config.yaml
qk_norm: false
lr_mult_down: 2.0
doc_mask: true
Each number is 500 + 50 x the weight over its row's rms, rounded and kept within 0 to 999. Layers, rows and columns count from 0. Numbers have three digits each. The size before them is the row's rms in percent of the matrix's.

# v: layer 4 attention value, 448x576, rms 0.126, rows 25-41, columns 384-575
# o: layer 4 attention output (transposed), 448x576, rms 0.129, rows 25-40, columns 384-575
v25 103:608524471493469426523572504501447546411556487508432473434487580517472473506634504493509476515468551560463456456483480492413381571452615444481592537496473486439540462423548512469434516506433585534481492432505434463502535506445465430516509539489491450486422491470482483555538501462510467562444467524471504388542564480557476459499537490391441497467518469475471514486489497463513496506505497485596524468458580400430464415492520492465495565502491443454459522522539550512469511405614448501481435514405507526463406518432460467520510472500473509512387508435509462548497454419544477476
o25 099:545524578476529503415462507563522538526434471512412431413493547368539559555490470553459434485536469481423503529496519373511528473517407492504456452517531529516511467419489465425487454518470513472511593539416504429500487438506444413489442521539536530521599602560507482522508468550478500456504554524514517500466466474435488438541509510533537450561496537575449556463571523505535494477461475515443508456486516480522519493537556454529494467501554414433577564514495474568468413408505484436551493539636400515568479480546519486438508395461526522498546509478438456500526488512503594522
v26 106:541464578514517554551536471458512475502536609576529423512398408458546528571430464499451573462464571438508458531455488453452562561441413475437522458443455452546500441504556478499482539506512443444490519558440577454468497526576498506466501615497572548455443512568542445438485516529439375550545462499496539475542477507543509476569550561490502484413574586416582433535476459549494600531424497478515520507437530487535574458430510561496459483420486470521514473445527498532501487519501458475543364467484493514484554559515553475497478478563539488544592486378561562468554559543493539413
o26 102:507472489462522443461561411530489527540566466413535576461459525620541437585481509519505530430477539616489477519501571459558456471481527516528495366497611479560464578521482492561494495576527487562467497470501455487415575465427517462500476574485469502529512470611569443513547500477494481469477473567513590500469545425410599417477525489518573475455541596543464548465449627453504530445536522513469537452514480464593475481683477514505379464471477464568519557462436581472519589454456538422469485524446573433494496436465556556395634554488446533470507550496479534542610452473515521542
v27 101:535388448512484505479430543414504478426398604504522481457508448524443513423526492498504470509551499506555568449499513496520553478539595483437468457476399492446403526538519521553537443507490580409533524443484540423431542357508412521446532450528522505481539562470515471516428497500445499453430537518507473507609452461485437574579542482524619507544518518525404504559604513467545427550493468524527468530556574528463565418464531448580511514548514566522486512499504420494503546586469468521524506554588468466434496520469499490613454456513474472467442542556495530546498516537464495505
o27 099:516512496492640473457542494474508428611482414553405430510547580480614551490472440488484475573427441445585396497535443450529446493533530475547530415483625499505513552464514479502413425483430440531474511485478505541445417503496555509516470510498400541536467429468540405572575445563597486508597517545512514473516573540575454442513510527513456475525546445548576582445515511529595504512397513519456521465495446407515537469520556495490648560419486432503482502551531478510511514509508517497458627587590536542534473455595508518474430500486474516408524454538512505574563499542425563551
v28 101:476507585517432530543490424537439585428511546419499539526484479534509537424502502452455523483514524569442485565531551519467537495467513471503462535501496443499535408487476482483433583491489513436507401508520545456555507525521530466558448495452531479612438510595499546467508539495449477481513482535549491512553548490529556574497399390575536474532577422503512490533501428530495521464558483490575558619610504494434530434530483582547421425443487453546468625455504503456565590479445445433487452414437483505630559521489488445518503548482447516486468573503435513433466415515522400502
o28 096:542507603536483535544500437430677556484446533481477432596578527516472521494462521593411560415503542391436492475477547449529450510519456569567519529558553465605452588517539526586471544518517393504455534440489493570507500533550557544435513628457439538543574513527597423420514454536554595517571519549525510503530504492566514588527539465462410549516517449426504501433523452644497485499558541484540462494471521455413555598501438494562528552546563500457484527440459592397438546511447585543543498490555481483533559480437530476473514474445423560438576422481449475577523442586489503393
v29 103:524507484478406533505452550486468547526489505496512464433491576506558513489397423551460471506527480474599427483489533523491463537494603541517480451425521415500513398605488473479535495483465434496481444417483533519448490498575436583539484422532438437510454386507520412470435530551482496489464573529528465503411500445602535536489500484505587576394568508554505476535521446463439376523513575504616503422410498484528476466527474459501493472371507511495505475510486561573467547539517586450470433544587490371632622502405574547501536558460486607465523415527530500438549496508486522519
o29 100:555485497553455539455496389514463447486429496573484485575500491487540541480469503499551519441507506490541472468503527591506543485439562524470540525544521427482426511560480547513508545508525468594476481546596459410505475468498444472659465524600545497530523539505461499564469513570619436467540540525468522396529598543473539515472463526516478414606436584402551532444514460467514510475461441581611359493427465505405464470563502506531572552467519507467524498514526484426482457547487465540587525561501575411563489471429572552395506544471513544510433567445475515464445399618556461432
v30 097:512555461456531578508642520546432472420458462467574446516486474529599539585626512517442490455460491470463551521473527509524549526490495530534446494503466526498510439533534509476683405460497477468526485484556480467522462495446496460400494501522563547506536569446496526335534514534420531535527473545500485440470509544521558503488539557583458442581553491434466475434541479572469492440496516534555489558520562524452500546482472574461520506468507493446487446521353449553511460467516485455498496524459540505537463613417522503468486544473474508482489529486527401457515449487440515407
o30 093:570523514480446460406524482555475497504440574503551476519480569569536551513541475470486529541504469565481495495460405498480570519429546481509545597506507583584572483490489547462361526549488535462562549573410354514466561535498531543498493445392539494432509526527435522485501561517524472490462488443587487457438496492620498486498565479447523484518554500502516524552403574454522474531466472528576495564426506504441555532424596500486545473475507517559448450521509558486471489584522497532488535503447508577550519451514461555412517482426491503561484599421393451465511456534520417543
v31 098:430452383473545548428437462463593461447482524486566567541470533550539474511497487527564531488505513498414381406561445505393472509520494557393480459604452529434492469406479562496518440585489480459548510417416478516539500439529467446529419596506560501547581518532470436583478458511498447508465419439532459557477567500572476528454540590452579530489433529500484570434510556490489544524519528509483454553486476608474590551503473513465542469524514502459529445458460531467462516508468602518437477388574426538536522495547499443425543499471493521501491516527484481457484571446463498444
o31 097:510480481517553459490492574585482544431506532483520470470413479486544425476392482558440521498451521511442496459433466547438479461421465499505428480521531533572441516476568520447578512528519565485488576509578587436543477537482443589548544539442484461478413456525566460441564431602455490502531490502462536483517530462480505589544564483598523545545503458438477528469424486523562569480493541399506508491511464469467456447518634547497506536506412553524500477511583553584504481411424465408419470599433435541546514633455566489424510529480484573515478521476437605367467462571534493597
v32 102:529447510457563530459531535387427489457558503429487481410600425473460539469609508523504420624525483532516471489556586466510552490474492551535499463512446521536546510544500552575525515448499442604417500443430542552491513432581453447527433523462560518497504532490561412464441458558486503454399462455581473557512467537445486479563514491465529474472463495569545473568479463566569565470415491469472499592491548380483526508494502450528460389512530539502500474482518407483582544621585389458477542532556591586463545504516557653592523524506507484502526508595513506551506465512562569415
o32 097:527436430462494458416535398500526504491562413523501472539566400468480518518540600476498469599569454434475424545494552349505488523494551461526525394489498485427526530636478390503488521510509608494430487545534571533474410418559461535502486506510459436449467572402472494489583527519588527608409459547487471515531480634505492411495546508448534424524496524448458380422528492448502596536512495496481472427581402496468488554468423582464587505473559511490508405527510492475476524428512582506502479476417604499435510552475520476531555526558450537413489410485498526480553466466482525495
v33 099:490526562490484494507529570515562462474420590492484521477453591418598585468417556515589582528486498549552512506557566555491460510503502497430390442539461427510535494440373549479470554557556591435533553511543528509409491524437500542581605555494445589523626542526486572529504439485458392499461566463532447432477413499515510464423437482485524510499483435597546538498434441509513480547485512556533553546415463566418521403491580544404443525470527517516592461528453503529455434498530540461499463514513508509488345480523536480519591564463429522508463405492511510536576551484417460477
o33 099:464518533529478519483488516484494449535540478465573615579429493550478457563497523491443553489468406528502465497505521688406539526586487509507489514524511502509496398459544438476503580524496487510553460454480486441477407605504478605526527453464456638433522401484497473471398502447431466452495475499479475465555446495512497510452495573559541549527554541449525498517518482524539507442429537560496539610418470505401453518391468496506519492507480446472500530471554478587488404510558545579494510449430479521540490445439532499453555439431457513497552457467459544400497487495491573570
v34 098:466517394539468466540471502500520556425504536512466479480475489408446578529503516479406505462481448566499478566512481545459616510528530558472383592579494559552559443523568425454513486530449522518406462450447435430519508478670538525486504505400474557504549477512407560535478436498498504543502528533453586522404516468567485463476442514502480499487426513587556513515499491519441533452457504501503458470486456505476461484552412535455543474437532469546500478627536436461556487501539450522596523412434485414454535460465400421460488514545514458434476552556527496454527478424486388542
o34 095:554554546432620555509530495541566509521466497526500486483560441474514548551503510598496493511519477494550494460463488599502511582500391475492425620462421484466507453500449390515465455505477424482540465540443550531539482518508496543542484390475601531455426522464513388453527506541546482518402448480543552571559519513450608427475494519382526531522554460473459442429497495416537498620387467497446451440540560454473442440393496605556524505555530447470509558477485431544562555532509408455486473464496531474496471538548560422514471570432519554510553579554412466473400496522432562503
v35 103:418507488513512528515454558447530506580500480545436520577540472495508492496431332474591525496460481533500472507515575534536480525559588446499463551514437543490493463435444517519477408547494584427520535473492567501481489451547487470552478524543445455572428386540500504443490540583485520512530489459482508571496537554492495415470503480515473522513554560460492509429584487553504405505469483491470484438528502525432545445462467432571536503512449495539476530499457499587606449548433490508482569487487450491492443526421499469397474450593539466517497451543593502591568489505522580581
o35 101:544558567588521547556553502419519502425531499473447493499541569517514578455470549502446507483456582533467422405446421451539478495533440386478512436561504421487498520564546447580571467511529468549459523509463490597501511562453500447515449559459575518557515467464466544539461492615467568516457568524517563527527430483536517526526525405566474445501526439477569539505471565485505482481490516531471541495453572453484548480482511533506446426510503371479503491492445436506513502484554577606541475533518459563509415487475535425458449451532502487503431584466446441528552465469524415481
v36 103:565459403445516616491532427439471419514555496438548477432512447523507396429533486494556621493453530391544444485446515547601466490462434571468542487495460454506479570566471544498474512501503481545457538524486491505479533486543443474546474556468389441466496573490530538463509473476477449431599546474519510456474448508439456456469459532499528453557474418467530405661468502533452437499465486456536513510544512499495510474505466504482490403585493572527441509574457513469517549440483469460463510611518543527492548543543574462618422593473577484424480518551442546470564397550529395491
o36 101:519584521405497436478462533441512474419539530409578530557521507477459548566501470445462532510489458470649469541444460618554418536537548460508476474638544516494494539534478536533518495572517519523453584478414570434408566472545468460455489542504504540439571535480493526484467459583500523488476443431377526490489520433542399533503519570515488521524511477507489607480463482520497494476590622440536556513530505526428492519583524474539477483434471517511463460482475475464554451557474530439573441507539467531419454478493495567478446523483458440509469410513467543542403538395511418456
v37 100:498567583481641424489540590459456512587454535569450546486402516598476554573518580483444513486471467486457496491438438516501432509561455391507577549456645448573555498494529511486393485543595473516522491536475456432398541449499380449516449600512460497595489492446407536397578498556512602555432478530456481565504489445415535471508477447479500581497477428482462523522477505567596471555462546563425530493562442654617498480463507465504446501445474562529534514576504445596527509430450590425457538415490524469433579423537550581449443502500478454507547536500532533450528529441448534511
o37 097:491556443418476516509439485510570539441513592492575477505553487559580482516549518389578509545556543543508554456481460421430466476625510471484405480518522567539416382505535450513448496558444559574594453509591471492593461465522443581556407588542505629483487565488434488405491495497551456434590532516501547589429544477486471475396496463415458471449551582629501499504510530435488583571422506475526465547590461426500514489467534505458446488430454455477587525515514517510584514535411443457541562481530498514512571504559479519475431512569582473573423579431533542465473624467565526452
v38 100:512513439495481529474457492571528426521570481403527563523474528550414490523457411495533478474523446558490490531580478468462485584498546550475548444395487461518565508449473475543501580433588447489463476558499577456543479504451519475527493476588589454389453523423532464493549485509508391482531533499493474486607544447490519525475550557420509392571545380450520469465517488553576554471514484615402485501560472510441544437457387534534436541553478501508574535520523475540342417476519520485439551426530518461613485486513394518527461496477388439457524548564494430464588582482465498521
o38 096:477515463537482497474574634566572514507489602508557415501498545634429438491529474440564481396470379453486582524461543374566429520474446558549506560558482569533443466380590512523444485508555486522530487535468532477456388449488481475588508439519540469554442474532544461509507501427506533458556576517601433439493481489578505599448538477450505633546545521490501559501548481462431559485543479515568500533521512474527506498477464469509524441396466484542492510487452466527500476491476486490436557446488510455464455478427449521565576621555562443579512444450495473394618608433464543427
v39 098:525531483511519511515525566557505545511596485516601594532503528618456511478399550519543463487531520382425478580437451547471387449559502434498446511504490551405548492531549460507581575452510547544526476481498465501470522603462513541420531591536533492490569521472494502557546450485495568512510542507557520499483513486591491522473517587464557570514513390567427483524464546424559514447496533471498499545543511596432406444493548566593526475438442517516477466457495516471481530472502433415417518471465425500527453430427455576482558401526519598538549418514502461398499519450552513511
o39 097:470468555558570575460517528451534485490433503547463408550400547524537448477490532510477627506395501480508445550528522565510441552540538445483533486537494553509512460493572478460537476448527575461512414503455563475441517574551526474424453528587504478504530542526475590528501505438502564511495511474524464506509506491532484524415524366465556511449502518570579423422453443458475506490422494447461462495475390586538445464436560576510455460535596483503358512558503456523532409467552592527569430469498384539485431441567567526441445423458436539538502552530525476571509488538486497523
v40 098:520516464571430543492485470466538515491481568483500596496572491521544463556537491525462509488507495556513491491476531538540415541471564581551590451614481599490582529446513507534432435403510542495560509506508471597670532562536520481519495482476586546440576509554563496520556505508482403409470528634450456544461528411518505478481519500465503500529508397447533446596502577590483491460444438530598418608501498562489583523518471420444585538472506549568460540498555509603503544464435463533465535576600500606498504580458493489530583497424482529518559500544532525482400448522470527461
o40 097:577503523404537572462411436569525585539431497483446503463523509524453442498439542529572467536581434599360589529418517434543542452438464504507483423474475558583496429480454533473435474514439512531498561498476549488544437519477476471517545526491495498509467488585543497421493410525561615477507552463518497531526575498452596581582479592489439560491486436504485654593550522505371435522519583497511443495516519439533467401440460509459451484493464547443581453553455431489398451511534507485581490561495527631453492390512488426502579478469515501520513463504422490561550531452457492521
v41 097:549477452527495520489524521458519436474462514502538553619475505485430506390416612480577639494409567399489506474424479516454593539485568497465555453524525427546462421578414560538527510497448576507499565571455416444521512527519544608539538483512513502440499512526528551569466472553528564410524460426496450556469576560549644575455509462482420512479507489476536463580563544546497527479558476485458461460533495528563592567415487426465433486530466408560451520567505558492455424418454556554414516465410498545546481527434516505564600483507498508560453387519445519538482437573546395495